{"num_attention_heads": 10, "head_dim": 32, "norm": "rmsnorm", "norm_place": "pre", "positions": "rope", "qk_norm": true, "attn_scale": 0.192, "bias": "none", "parallel_block": false, "extras": ["some layers without attention", "paired heads", "shifted keys", "gated attention", "value embeddings", "hashed n-gram embeddings", "a smear gate", "learned residual scales", "skips across layers", "capped logits"], "learning_rate": 0.00157, "warmup_steps": 568, "decay_shape": "linear", "batch_tokens": [32768, 65536]}
Each number is 500 + 40 x the weight over the matrix's rms, rounded and kept within 0 to 999. Layers, rows and columns count from 0. Numbers have three digits each.

# layer 3 MLP down (transposed), 1280x320, rms 0.0919, rows 197-283, columns 240-319
506521494560530479391478518490546497488447507559507475571472493460494516536496475445504429448475479578462429556435545492481483462488383501553524477455435508503535530448461441422441471511524543535414521522486538475521520543517456524515525469
552500483464525507505513527531544489534470556520513458535446477535461507545478490530482519483500490472492532422496500475454490483569456489522573471424540478485490468547520481478534526548569500471528479436507530537498548479492513469467456540
528538479540468474488471556542521508504579533586423507541461494470498534514565503513514527498552510471439526471532487519464488501490490550498479477477533496568524445512530516511551555459579491517484498442451507473422528518474443447584523542
464472521526473512489499441565527539542513510490496546510556533446539493420561500475482531530529615536517506541527511571474534432535473551477497490529514488474565479526498470507541490451521456487560423527499519502550519457476489531513443528
503464500498567544543512502521485503470490461443480501471563435538484453555548515574482552551494486501467462467497498494495446508465482494561465514509480492513488508551550451452486468492414501488560488518517499562462545505540471491518450476
463584469492477439480578506520515485501485415492429514455551518521552453540445515425535507425577514499493461442511511555515501572411542469528410477604440524505500542449505527512518477545503497467526471525453555509511498505529553489453482512
453513478597483490493500495499455433569535479469479536465530526552471437504529511447506501541561447475424456446524500472531554443486468448521462470510409443470504510577477449526439522449502360530417477442469489450443502487470460550476491527
459491478515466477568506474490471487476476540492521482499510449503521451498486513503431544522534424512483444472515462492520518502531508522513500417488521489495478497527559470484473517478467553477451551628484475553491504525434491499447514462
458525549473455511493503459407518504521494519498517486455544448485553581605506494482498483489554486487480464539542544518472422603486559505558494502482491553503461546498530490481479484540446448461488509502444522529511484544537467467557504522
514531483545503496456534503478513492494509468450497549534579557516554535509529549517495505505470477500498507488466439495467493503520516455466526542500520439496496509440503496521486475490434464477500485471574553476545474422507515477514578455
511453506466476472497498498517530509540449459615501539521485495492548547430580558509515449592560480458512515549464476503509494517573487525466541536577561548460545493531568523506512499471501476503553465541455478518550574527510489468516582466
546525595462473405548566510530569460532464502501516463570522511497507516521460449510436464516538514507516509565457446468378478498555454535549438538556480404565595489485495494573559511468426468576479522528466527506455528474538446489540507485
464497538483451473485553527485568507532474547541561506490499493468510445573503446487441484433436547488501533488481487451584581472465487481481555452470472460490478517519458480552535487410454519481493561456478425436546561530471467529538394535
501474407546552466511558475494473489522561562529531522445502492537529459536476557498540488512516455512491470456536501550493473583467506500496531527474530454490455485534539526511433509472505512425530461470492501522510550547467500499455539484
510504506449528491484490439479433494499497547533567500463487535517526453509464495462448643438487520408488461434519443562500519495455456503522436480482577553460477523507470469499455458482468504460432533460541531503557527541451505557479474503
489458454518484480513450498488493457474485581496577428496514427558525433534529528474467507560538444522456504534456540525511489453517514499510475467545514488496562499555534429502525488471449532492504554529503530516435541464460558569507528484
489521429499510513483481530510544520440443467478492470474523565525520526531544526494479450483527518469472464471499498534531524483562478507509425387537542561515496462524454517482578424454427464394504446547502451531460597426542472497494548521
505447476544533492519607472491457518503521472527529505501494564384551525515559491444496451495487509527511477463556524460425462525501548527464565509547524566543570534549481464497577506527481521469542542531558495529547495458402481464464468511
460563526502524539497591491418480415477556512477490432562483510538493470438532478456571567505502474592500446478500515418522496530534463574519515463529572500429582454475438544525505499458476510528518435465529480448487546514446503542520464509
508544485538503472499487525524461482458433493488492475531539490556533512464507465488457460543494427539515438471433418488487464512519484481553495512451497483529528509573529497455546480438463494491531537513504531471506488496415449531474507477
512531476582425512524515494575477501477537425532528517537469529440539491508520572502508407487519502496489499532509466491442409490484477575523508532555481560533485459497480434533477484449464541521538500525380487470563503552593421469488544475
416451478529489499493496559515445499520525482460470509518568479560535467510520424514492488550566475546440515500500532510572518530578458522464503520525492442541471480483588564560476467480498487528539469550532507577516466473574455479572466492
457448534544502645517567556479453527537450514527459499524526524504474494470451542482528498482527493524486504514407478493489450485518579534488473473479514497528541476489548512553467477456481438474496562487506537481492567459505519469542454428
530532508471536437478519503465515562498494472500528453521517487463478591484458473440498502506509497408546475466507503504445485578432517536523470502494496483546476486477437502492466513533526489531476481468546440489590479490513438496536460487
489477418495498470595482513487522549483493504462527560525478509612418522511474478491483504464471538516535535476447425519400452512585494420412512601502493452463484464616451437550575512481514537511516532453563542536555518476461551518437434413
477491488506544501513447470496500447504456547461533451463519478507510444501497495511444516562522480546511434490501478500476519492561447560492435436526549530516529467549510491449481538511501555475430553573479519460459575559492464535497545431
506515532528492517515521595489458519476528529518509502491452521484458436491511534484526488528558576533524515542468489431447513425492507415506567466480538487495450534476531514565470497501470496488466496491547510508539480493531475520461539504
503491497538462501559506522458466473437460507521488452504513498454520426494539517477444534534550484474508441470493452464497481501569487487524507459481518472501564491566527499497469454451463557480500528565547487515487507524489530482501487494
427478552474501513491514534486517583473532597446507556463534431480422462563443484568569515442507477469500455405435552491535481485512516447569486542500445412458456438514578540556485489563459576508433565566475458579532520538478455482452499592
519558500516477515441540523526568543542486496504551464500523408432500525538461432465490444424496535453501539524393512540465452548551469475467541510490508410553578507487397473518474464432524470521495480482500551504596471542417486532492424586
514423460473533529537471530473526489426531532518459516517511480510575453477495470523447474469531460513512464550498557481538507539557466513478506472510562530505474441557564435406523507505501534448445515514554513519511581448444508488506505457
466466476465550540470489586490506441485518472503462504480487502532432467516543516568525452535453489474501556530498482424523490485535519453434473522575510464556522456467556456571519484540457527541503526477555485441537478438485526509474502474
643600524507499576526481469494531564522524465524465498539461453485474479462441554488550494532511456496468436551471463481497459517553532417499444398439424535494495533423610499485468457525502471423437548541498520519433509464483546535498521467
446496478509491510532514554419487466479521496590524518560513575586425502515513512509573492423491507532517510525472533459554563529469585565532548472503601525471571517498540517480457446535502452538544478447521574458499496483435429583543494425
534538503412463491514467592491458473493518529475546529469508514525508547516587498439452454581562498466576456538532571534449583524508547494471533511502541551476468507503531459496486455510495506495474562592426483425528535441552522482561491526
499485438531527477519454508469507480464465563520506484534501422546514432519535484482456540475469467494548436439545507481501529505580475546523489443455562518511521516461507553510539525489494489503489550534455432491485549530399421519536469500
428487434539504500470479512481476457462490545505558485496536471478515458538509487487437558496495403515518478512497499508517497447585513523510493482477542490489521466525513492520443525459456558520425510599529496546481494519472510480454515443
508482498559512477491504502520454499461494474519533446495558459507520423524509520474439533471541469530519456487511466473478533514503506490491467467498501489504538480563556459487493498485451521475489546579555514503468518534484512530489579490
522521579512540430618476467530533490493479495554520497528464511540489532502479424513568491530558490492533449488423492523517376545521470520555483451526518519529452502502598543416486491530494446471483450470512509443521450431544489487552447463
448452496577466542600527536479486498501434504467443495448442588505498502518547526564580515533541495560485515496594513464493563511490445480483492520460540540572466460496461381491441467476419545465447528475559533448460510518584506511502446502
462471470558573511537504497461430516452445501483524495482484507484523400487515509512494558539495456541482439455544476485503552492554433513524529401506532527511546497534495505505498453490509544480483560586529527498480495496475469533459506446
557529431504461448511539514497430489553552481503551547561503435485558539491484493474558541480507524529500507481541488469406496628530468432533451474518461501478534516460500465494484502555435498522458535490511542485529500520478484459519505453
484526447488462444509516449460459477493429524481528520494521532542472454566512511514486538514510460525570526509509474523511455517498511522543570510475559450497525488530532492461441501462597552533513467424485509446537486589535507478512507497
492460499549474512544526560526449542497457488532457461456487464452458474485447502461515517495505549513495477546593562530571487510555557551507507476468582571552481549447572603490525497507430517581506496477533470492464481434475431499460471553
523511578511463499447473540476498526528534484526492467532539512507587447552515431550450616465567538513459532482536427471465512502504497500517551576524435494540514555462490531470486515451513506528493538478527457437552557455409543471560420534
501456473548479526509437548545533507460542507514470464484512534543469506531491505495563524530468443514497520535568506545459484472523526430507471542489443532502469410546554455469484461515465498502450547472445526508499529467518470494461492436
532574416541477522484517436517452453534462502480479543526533511539525555486487519461490479549550533496507489483510446548574536485462457491550546471420570571601542438541516444492509483488411527449616529530428509554466564565444563515531472523
412499457570574530497509533504447502559406486426491569456554410497477503418439465452553471592409516514574494556502631479544516510518512501468493488499487434497578521491538477481460572535506544521496543505451509489457522498447452547500525500
457486481513511484475474493472481454526469486507500434485504428508523440523462467493458554515474477481474470455511437436452558526556512470478495448469538511541520512519472493526462525543491507439491588588514509504499545528454497510488506496
512450518469443457564512524529539496540530430503438526512510479523506519430560580468491476497499508503492447464479541505442549475513466521570498518486502464584487487477461475499540520493450513572528506379499498450465485481514482505526506486
510526498499466517485474468564541439493473518470468484509494530464536500469477472452454514545471499463571478481537511481454544493545527504478558429533511556485420519493519534463538475448451462461464558515524475502464503454404476534472443469
516510534540495518471430513546444499425426436515369448523515481475543488453462396462489485547515481504469553463518481441535498476526605450497506537518457527496494498474526539534540535553529542544518430496504528512522470519543512504471470519
509557494534521518440485479441484498465534533507499568493492439525481460556521426462522559470447492496502464527520453483554491463526500554503489500521407434479499520529580520508520557404547570506475486481524576474476540478517443490506501489
506462507519445464542509480486447483506472543566485471458469486506480460501559497434501498543541516427498478511558486504503498465556551532532485474573494486418512412550572482483533454478403555506520501542553476501492504544521492509519495478
535554485515525580551502511431456458514507483548420429553538468468493431505454458499485521486528520452566459460540528525457512496522439528532580560414496465545493497520476500502432482482487481562544499496530428404439532515576462541458458546
498530515494527487417568484483538549485496525482457503531489483535450482475549472500485515548468537490572510533471494524467505492463516485516534484467584466557480531485512521551529591521450524525458484497545493470499565481476458498509400538
454477417512543503486505492513498467545401503457538474629562487543525444511587571458363508518559580479522452544458464412496490522537467527511577538479498521528451439492486553453522549510477482498490556486500560504562496622524460513520473528
540408487450509547461566579542606485494516513544482529519560519467531529439443469534524468533526526503513471554561562521537453468495532473460511521544470491557466481529494542548492422434528484497414513482476523577405467501497524460503499455
440532441561470500507489564550462515482496541514528527522481459555506485528541549534478491498490495460530466471478462484504478493506495493557468476498538487495511486499476451472539502471513504496503491526449444543428517472480557555504501500
479425482541579549546469454509484488498482522473506475534568521527512545537519531458514529547560432469492475487470531452507513494545479579466454459542571427512489456531506515475656420440414486497450559544507448567532504496526558482535556527
500549490545584580455430471476465517435488467517471539520431441555426506539509489480565460506501474471524470475477495492554492459491546470486507485542551509576501448543508549511560487481478458470411556477598549502498560535532473484464547547
534488495561518529450427484487486522506494541477374428531530503525479477511610500558541553536525539558504490557489404504539490537485519549521497458482475548504544476563441449532530476572477550436490528518516493568520453558479523516450495497
443481496504475540509525525537519517385488552508578462532539414540510522610501461493510496477504471549476570561522541518453459467543569531487486521485435448482514402540471483527521529502483466486575519487537483514454506524477504442466510502
540451500514441517518463557537511447462458499495464539478484490535543518456506490497493503556592449478496491445508452492499520510568486520490493471457512492490474511477518479524542487498511509425565576507465492494449520492459536482442531583
512441510496517508510469520506460508458433561494508473489515464494558456499533509498441517511510501466498437512524507498475466495581463513493464396488530510514512453560517453452559491444472503457429585573543499530451561566490486486478545420
438427523529514501529539452547463492457443588531498471479490508502454505524502461439488520524453524527528473519500542509469434492472403459505465475526572496491471539559554533512475455555530481473541501536577506548499507474474480576464516471
565454582457546459500474529499596459476485543430490509479566497535516511489478469537489466511464425490524569525491478460500474390413462455551494564485477492424504510507493442479488547520462422492454480533509523500513466426481569519452510436
493503507486521494488556376486477490519523496551523547481483468535544499488538544557530475579503532473499518515520466454530527520520424476584562516410560514480484542524529501544489489434474528437583519469518438454471552497504592533442519530
523474545472566510450456529398390439409604487490495464520500539478496506462459484422569481597440517547445479520498472577547480502431432475553447442488559512481492523490572530513467463472412427490470512529530477584465576525551517468514539434
501582548449526500418475527420502443445466510492527561523562503458494508510530458467466501486477498571488511479470470549461437403543478537527463554520516495555418532466545498515518524491496493503487514468545492465462499536543514485494420575
576464468541425527539528471513497479542521450488459524498470509581500459520490499526475519524571507508516460522581490515496474474497476587514456507493472471558540530497473526418532446479467480480459456483558550490517533449488503508469462494
537472503458593486550401439540500509447510544456584472442473465528449584475497517514524435453524456531509467478506538545582514541516520515518436510509491478496532485523515532570581458461556525498448587516487548473507505467468577465534560370
471500472512505497616505473482571421534471506574456550518503543489509502493427480486479518512547474544476455508492496500514488564509455519395430438467511510524489503511590492497451524494475449488524440473553522490533485530534445524555548561
480519457478491519552544566483482497487469478485597512523504468516553509558505462442501443453524516516510526527490500485523493533510455569589506515551512477460479611538460542559486480453469551497479525492410456445526562522504576544399502581
567530517507477416459509527535435424501448507464485501528540529506565490552446447619459436526472616417504498475579483493504526453553479526545566499543494481526470497470475543477454526503455540529514470485569515546503520469521465513536600578
491508527521514529446564560537458485531509467451400530517466472444459504478505464471548545516531496476508445490490531526517489505501461490503449486560480476570463551500473471503497556482544488544521452447564570480568510480500443494490482542
557537526534460559561490525465476488470452422504517556522446457425491538513475449605467452486473552500516505545483491486410476558478484566494468543574520508560559386484487424514495532521518489511477510445514489508492562504505433527509516470
557489512473533553397471526508501431447555474502463461509508493495467540447511446464501462493471509447449493431473530470515482522555463473535457535520557481450523474432442458479404432427486558549490457434472469554420549469478498481507516536
545521537518490526533506455504522471518497437488450487526524527477477478473462492459519428507522484492467458495526501446535519546512493523505537536490493524507500475499471522504535488516484468427504458476439527506546511487470475464488497512
511497473514476482557542462477458468532544465458499541528473437486520516487487509530515427494429451520507540494523497534508520434456490416521499534504526506484439495478524566554517547453530545512460478473489495478498514523491539576479445537
441440530523501462610514530462463519398411558480532529442515464552464496454506544555461502509588530465479499544511483520479485530465500469507502405458575519514550502600473456479555481553507557500472560481486518508486517500526502553487508479
461503549415560509491508530398510473458508510513506576505466498539436492534541462575510467487421540480517580486538429446488520475499467520559456480436547527470468556525489548500510501487473517481546559494483530452434409493563464418402534505
516525464516521509567524542410536483466448539503512523547521513515442512477498458431495524465497453462537460407505461580499502478503507508553469470483534478513476484478467502526505459536525510499517509471564475488507416516419455544522422430
475518439471508506507484471548469515498467412482523482526506459426509522475561486510518474529481554514490445551551505442461463533514558493479475448486535448470422410519525569504516482453459475454510515534438556515453518528500508557491501470
504444479534528485557457526487472527458521496481447538493541518466555380477519559537467555465451490563514530460475467475495500524493423530488522490488495496430565497522552470540488447537507509487486544542528453489513533470498540471478494552
487468409554577444579434528453418569418482491538386485488519545500537526447506454592428500498487495507544454432607467462518500490482495431442434479515458551523620459517497505504469438489561592542439490516504452560500539452541507508437441498
524559540551459465497472499496456468432464491505407527525469456438566450532474475445527560530433478492419482532545558481489526482511488457531516511509516444527573501562518455513467464461442485566500493520509453401465509566479431491505480489
# layer 3 MLP up, 1280x320, rms 0.0992, rows 198-283, columns 240-319
532475475518467543501439473420486495448474484474423435519630503488535473502513451462464461532438503515567542599447458473504528413436505506423507471477510509496540519500443513483517472498458506585502504525518544514516525460479488533508517488
521522461482533501469499507497510527532526495472412493494458519568556387526526497573474501480509473529556530523469495523513419498505534523488561515444513454399495503548470494531564495576511526519480490487432522562487553489511548494544545539
460503537484531517495527467454523456480518433570510565529563525537480405449539483484466487473478523496553485464472501460444461509493447521569491485460431488454536550523557549483506513488466489483561498535488483517498539465507554573510509477
562499481528504427425492500476551527538463503537530488465484528440565422487486452519538491507512480584532567529511474475500489482555417538521464499498500523508518472582465463501524565542571504506522507528483428471447484502562514527502469454
473445481442574536514494512510467527548453485540530474497523506506483519502534597520503494492569606499538449528520499531538471525453495503420511513532521511531465562522500429509543467459466478423488604541520523610527550506486474555566494468
564438482504463473503454501492476483495461539455480400499414542422460527530477547500442487440508527547426530529525492467450525505422427528584477459425570509461534482534543457503540524398504548458485476463464493519522468514523510491462524442
523463512463493488490517497489487498517459475492491509521495509537499551529501438438545438491463494559524485467444493513551502470491477526518459482494573509495460490484479555508485466563457542555474496512432503465490492498492496498547481473
455526537531564487432515489460533539542403496466452506513513485513478505554526518493505530468513503438524464531505478442488460466510464488457470480448553533498475550554517468568524577450487463447478542554464518559438522448521504452515506490
505475434568506485519497503472538503425496466503468499471502488590501506532529467453493486483566536537488586484486474513518456476496477506400552465505537559442436499543523510521540463495524467492568515572547468514506473463528589484522427502
500464532473490453493482500459534496524491471497434475455492459545562467561546496503501494571512561526446462497460452481459481506471480511441503493536480501503492490561547484435528535472505504461522516555536480557473523513460531519530448495
544440511472459499471437474501545549518528412501463458515446495549565449552504587535490574496502513534460514489555411523457429516508509544530466487503422549496461454571425447506518527497469502469524473516527537590502499520479532451441565483
481400434591480503531512505469493510537506497455491432475511550485509515528459430419445493474532497517543484517474506556419546519454473523537491478502517540522462474491521533499478485499555522529437545558581477545480538547527539480516513443
511499438534549467456501499464469504514450476548541462516565514485511572454501514501519538485453528508407482561463491522552510465520542554568475521506573535498479440513461493557491446442492564487502494484497556478515507489519493511504542448
481528451511501508446464418542542471642470511482519464557505533563413548571487495521498552508477534565472497513457459520468494410455526534425562546531566554472483495537479564483499466518555520468454499506562499462467490518485513498487549484
498489554501518501490404524488435588485476429551454447502533591501517482537519468538462464511532543498529553502524492495524518508475461557463606544458472449480460416535471503489497509513536464478467529498479442513565457492490479504496512458
539472523492535550468440415561474478563477541503448421451522488523497513450537448553506551451547532589515501448509432468478450493494484521460515542498462515505491537557529463606551505569510533461450608477446471489485457478512550517530523492
527441472501458555535432455496492469445452528375467502451586496513498430551506493494524491532541596451517514494472542530485497527502458563505469551546574519448498539527563500608492471478525540469474620503546513465484544572484530525512525399
532413462435420510441447559466534559523440498560501411538530505503451455523498500581446513437484553560502517515514518553489517539516452608458504473548489519552480529535530486532425496515540581468518548505560438551544529504499459485503506508
451438492522511488454544542525530516526436513569522466503483479495521389521522474508479476472511518506493508464456550525481546525528411549476542501476548468512463482555460452527485495420472544387486459479528533549465574535493532538474485534
483481500577487505533531475468565529461518442524494485468466498509478477444548490505566519505505506528461451495513514562465425528513515511448468497561503426558521449529503403502520542434470523476545478574479564547499504537560523519524450469
496458479477503479465514476436509525526481488544487523483542476542475485478482514467462549477487490557551543481521501449537487509487447493468508440508465485477526466489524470543447462554527517454508518534513540522467567464435551589562461411
518462535480505505457497505484458503512407587526524521383501525527473551531557496484524476442446541487461447476495390451516480469511518530478525477538521580416504520496554501438475470499523537481548432508571463486471528469537476583499485444
448493522501493539494513488501517505513490456481490486523496509491501437537505525516505516488560473501463574554502527483515451486489481526475523523549477461515538517528512544572481466472520475516492542470458490474571511535512484575478497507
510504476570496444480493501453516499507472487526450483479539531484530480451572521486504566481450565486479524465447482512473504437520419552522484469527465582452524474573408480597491478514523532526550519474456521531494503518510422422581537449
510434439440505497510607555456535471498477527471558466488485521498508402467545509479501531454527548526506518474498516464487508468458516484523566500466478459480493535552551492512436545497527541502511464516550469556508489495516508480559490465
482456535431497554524501467496492469567499506522526497534517474475499488527509563471526526413487506518472534466483488391516466536498490544449533463515527489495535441528527547518467511593529517524557599535553404564498496568543545499549481489
443461530482504499465493558498454447549516535521495495469474494545538480472468526491430474483458538525547529476551460501496532485476520494454544516490485518521509496523503488481485511490580570465496490429495475479512531533468491534522522487
512498578494551506502442501514527561458452506479469545484492518425511505522462461520475484494562413410532483487501473479540494405478512526412529463482485534515447481542519525513525461559487515539510507517534503425514542534482487539488529563
446463471577575456391533545481484528534507537497485499495487539525518473534579550539486547532530567515522477417488417422460424416461451537408544539482558580489502484535415450604564520509472514445503473590484469503539548500493515528410461545
539495488495483443474538534433523469546445473518581493506486522506491501538513478506521516509525523516505526446522436483497553483497511555546510532426480495462513466494434451513503488509556570548479536553536536512463564493531539506467470522
487392520504527434495486506490455512545426476483568487451522458483474487513438567475490510488494475509607591422474491453476537445541512512522504538526531532576475525487490451479490473442467544501510558450525519449466564456466466578440557495
515482459514503499465495482439520523529498458573487499483470521517495518506482475531508458457433495520490489502492454547541457530531443489477505455456457443493527409560417514586517499497462510482482565608448478530499493461523438597487495455
473535484438485509509491537472521562586492487523560516468462516517477502584488486466483565532541497548494563539448473455541402494488515526536548503525507570536494531499510496485500511501478520475454511585507485507470597447481469447457475395
502421520468537481468486496443431498442477584500453478510512531479519540457480435483486527538458481488487494469486481478471545516486522452496563466406493526539557474505476479477417478471470459534453538542430489523468463494533507554509534501
550486514516487552412476537514490520522521467475482512486548564463507506440497472485468494484524493502458486470478466528525535485459447482499536472520504484514489471502427429469511478504460488442502490509546505481512474447503524516516503530
471461510453379442494535501515459552495504499561503561507544406487517474531502511488527529444589517510506470481508490519444455465462462521549576511504492484531557480499518464503510504489529534487561506482564452476535515465529537509471467546
537489462522489460455555564504573451474513457510520538528504500466514490496480459431376493462476504562455489441542510541479556474456513525436488526490499494465496531498512505582453442517517493513485515493420457476537524407517528511509532454
510509510488432462485470482502471509445502495489518432538478538502559445498619512546439539499509581522512557475495457514524481439507528599550444486492579534515502418515497501485538482490516517510527488446515545545547485519428497591499481495
504396388494477612495488535544509455583442473439536511552490491530504511595424553521506474485466472512561520513448449522457485516549507572545503546532473487528485550537431466503520520455558554588488504600591495527505508508471512469526551513
517483442515509483476503466568505398485456467465477558517459488495483482481512512584508497534427530487524533450500489408449542497494526521459467499471481440478476584525518497483496521563614468477473467521466525524469469536527502534458474474
471486517493487417491521543527517473429393464559520513496531513477474490528505463440456562548525544544481437486468495484537484515476514567526587441458530522546548429516537497475525523509510498513505444524485463562447604524474485508443535509
432451460532497461441540483472515482532537420541456524487507523501483556535506519516480461487493504525548496534456430425491472514455422506458448544511551532501486504492478494532525521503453510456455516532440540524462485464567539527553496483
440387520562496510490508515550512458479503467526459518507562567472520501503491483547527495543423534484538487531549468535480529475550569506503563421467534510508476443551519498529483508512487518476593491438478488474488549565513502594522556522
462466509543579550482530433529499521501484541513524611361496525557484427454502521510549517495513524563542535497459448442492490514510475525509494530447506485560488500485514465491433464552510590519426494528483444532513567462439504567467531454
473485544454511549487545500406500492477472549426524516526562558459509450510520516538466458474539551477574533511479461472501476505508394455421543529506523459519559519498501536538492529528458531542513501524529415484563445561449476494510507459
559456471500547459443537534475499528476355499524500464574508563595536562545451481420494487571421556482551455454499450497520496498515431561525573531540474488471443511495533516508495497470513530505524571555506463467432428474496555487505591557
529473545508489523442499543484526476521458520487443566528522459499528513427444494526517450482557500539565462517476526541412359476487457593402473539528521496544473556549454503521433543453548532473511560512452447537470521494473492575489531545
497502541486475503495522488514494513426501536488522524458509509488523518458509558519477515433473551449548508498542519532473504550542459511481524538553459509465423447522507487458485490488555551468477530485531500510507524505508520490478472541
514468496485439531463487500447520504540471497519446479508547521530580422516487513551496529507539500490514495445514487555428464480526492553528553476477520556481457477523539475478550443495452478489460446487506553547487491575502553494489482511
501467561476494543500528540480518466462477538533493391508514556530468511566465610489467483542495486461528470533549449479491502459515482579518535475486503558508502473556467545573504478486552512512533548545489536582497553495500467517510470424
471519457513485519445466476464562503469493558545575565513535523550524529542535521520533497551542496544511576468479493500543493493497463508481592519540480476477526616537502496544518523505508457480463549590493493525497504448468446469467534462
504560542532546435459570466504590525495448484442560519462517508548508447454512525564501539393508423544475477462552445468525485523552496506414514559490500482477494524521470563434444557468528533492507512438430437457454493506476473513437573435
438453460478548499472505490467471499563482468466504563477438462505519438610508496520416513534538444508522526454509489456515512522522445502483571455528516540467530460525463471532523542511428557509504479490484575533423516490466478517524467489
542478522474466544471457462531459548500533463484475476491493507520485411459467563578447542494462458431563495434531493398528505423470471523432380573516537617516575541487467525555531501539490606462469568568475532447477405476574536539405488524
493471546547512549502467540488474556482521472558552533469551538541468513551518504558490527454523510520547509483497408508500561479553502528499529523534514572533491515579413545482517523443487483527461531525508445543458554531429439501450515471
461486491462562477503425514476543566457506517505533483527542525559419419424525518526493562474487537513435581491491479529486443488510595448480553425530458446513432451513494448492529475459518555552461505492425459542492483481506504464506487495
572470523465581495486487582419502498543457529586459473483501413512543516422451480504522531483446536534543466506512487567497487478509527484435524436571451470568494449480525467432527483418531536459485540555451500527560540442492537539494548431
521433475543496539502493528396522436475493583474515464494563545501557454554511521521463509535509491478459511466522460564549491405541484503502549466534498538521537561509479505517503555463497526444519506434464470481481469477550493502497552529
393404532445492471512481498577581525455442481490491512489576551456453445537498569532427493530544491510489512482560485537509479537444430465436493481570541515463487497587497490556456500509558584536401512416574433531535536459500449486467566521
480457475569427498460450550466456492556453445605468467541487503465529496553533522507481586498529533581508445514492502551528552510571487484481545410501500579483433466570526494499560485502589468468510516519515489530501575455504529497487477445
522435511478480508503487501504490535440432437535551564448487555566511542523528545440467495460518480496524454456529538536506529545508499458492489442524518527497469541528486498518508505476517493532499514477470495448467514515531494452542516509
532477493524601482531490517407532509444451518546533449467561480544521455526467531552500460422466425508463514446521489501498441470467493508478528475443499450523508489510508486551526465557490457450491565587517510475551537473469420501525464508
495466463538510504448482529427504539580455522480472503480540556511532499529553471512492467540479566506508562513474510496473468472500476541454541489504512499522496481503505487506513515490508508512495495488510505517473497462514515479463489521
484461466519475442484525541482455454498488485540528592480508546492525468479539487510486573551501558434486498504561464479466501541503471524543535506556460448515513534481442508530511523490503513553536449550482477479527491488560496483533557472
486431521480526501487438482468500467455425522441473501483504522469526512536529475507475482511451480499499502507550488487519497442535522482468440466504522577489560433520482495517508540516520527517485531472472528502488482433502550512519492508
506460562451542518514504461513440495575496566459510452434516445444445459525553472515482483423480492447518553474589503515488491455442419490535478536492501450496481503511485431485447462507453474488474539494521506403593546538465563516470516466
560452560520506442498516555488496462424463480475486376483459541559485458620443499472472471477509473516502419540558487614496495543471433572438546504528452580455490530482464589584558525391497535448527588537523436495521511495397543498484495423
469481511562587580453549496504534561501453545515506422380479498497468445571517526460491452470530422551455493555565521590580501554502414493447441536470445516527449533517535501532489495545473488497495514500437467462499502494542542455434492484
528499495516479587500486496471524545462493534437519555487479532466531496547543520516502507427506541482559456573513463485466459433462523407428546593550464546497485523559463556552478535515493491457510563597487507528518387429530547523510486512
517512595453488512522505461520504533530489523474487465522515506556498472516482551535468507489465513549455520421494514509395484466529507559482451487506435555525461462537508576528596456467414535443419505490554455492507573456554528481484476467
436433540572508513504456407506538503581510544534518535477500524438454468571576467550428468491559474522500473539488391514505428538508459480513494513504496440590443432538482457572471512516533513490476591608495501577509532471513513539531463433
467454502546557483527490538496548534464525513503514456492532474511561513507492499522419627516529508515554480462417489464518534479544541553528483480496486576452468452575554499478501464471610491480497560487522506547490466603450522528552523515
512421459532498555468479484497437504483452505574460493472451451495561495495501413487544472480525621480552384495502479577524495427535509507417420463494488499462488489509440480498474507539475553448511551592484515467555497523546410567560389420
427452539521553583487520490506534508548439540462494526457533456501487480482538481450484499512434567553552560520461516466478526459486549530533536503453592505494499560571504445508478459504504505520566508465507483579502526476492609514543482463
464451531537497523440499561513510531490467527475517471496475502503588519504491535502512505485470502527549502466532534487476424510492493538485463525541491485494521506581430502579514533440478502530454514530574516503526511518464462533497521528
544492526509530480508514530448471490461433445509451594494476506441474537490570466440483511447530534483473481507540505470492459504498523510468481474547430560536592476489558500506510468484456487449573466466579539538463554452557436515484476434
536502497446469516448518441464500512573495493499532481405516486498515525523544556446499449518522568547470509598491468455478503480480469496360468468525464546534398561581511472546464527433486499467497486506520506476524485486464538491498482495
481456508515459479440461475457479495526478480458492524478497517528504476497488539508490493454484468540473497472484506497474499527476474536495528509464450508452480501526441526539477483539498504509468478498540479526527488479487478498449508429
485474523477478532463483483472499500543508470499505560538460479505563519512534526489525452393443555490486496480473444511515526431538511518458499465442518514524539531470455483446537537469475535522456507448501493521567475482476429471506495512
551530543462553468500453530528457534425404454502491477563509458512501531505494494536481509531465508440512510523447412506494466491509495483492525488412513535513486504510579468480502420488451516448451529503508513530550514457540476549517459479
479495481488557572408418525436518475463473468456523510448452503505419491517538476480479490474504600463574512449439486455453510443467437570522465462569479535529560524521479543457515505504562494489479548536582479493441478477436469498474585456
407477508481475462496467471445484483500489506495500544451528436552569527519511519519497558515475521517558478465464492482498482505515494551534493487416550593518478498497531553475451539464501478514473514487467483499497530574504512511433501379
520494545454412504517502490508540507427416420479496477527542542490452442517423532516499508471454511545509501523510513468437486488486492542451592509518473451476411480521474486507414493475527506452517491550478485496480506509452578499540494486
523495526463519513509571538541517497529504488571507501507515486515488447517475529476529471491480503528518551482443491499479465543440468481469513514480526512510496550506500525576459457525515594505489503517488489510557512489525489537466500434
496415523448509474492473485447516523488438511507565568501492556589449506553579557321445511536518492485512488510562435450500520497583497460483524437485566455440442548511511456452535488485483528537519509543473450442511496477465486525491538514
466534508485495449464471557537512501524503509525434475460511565491497488546481510517569495426491435508560525475517464527480502480540457496419443455547544452485500452510455435484508471480493488445467482566476486504488476563497561493516464393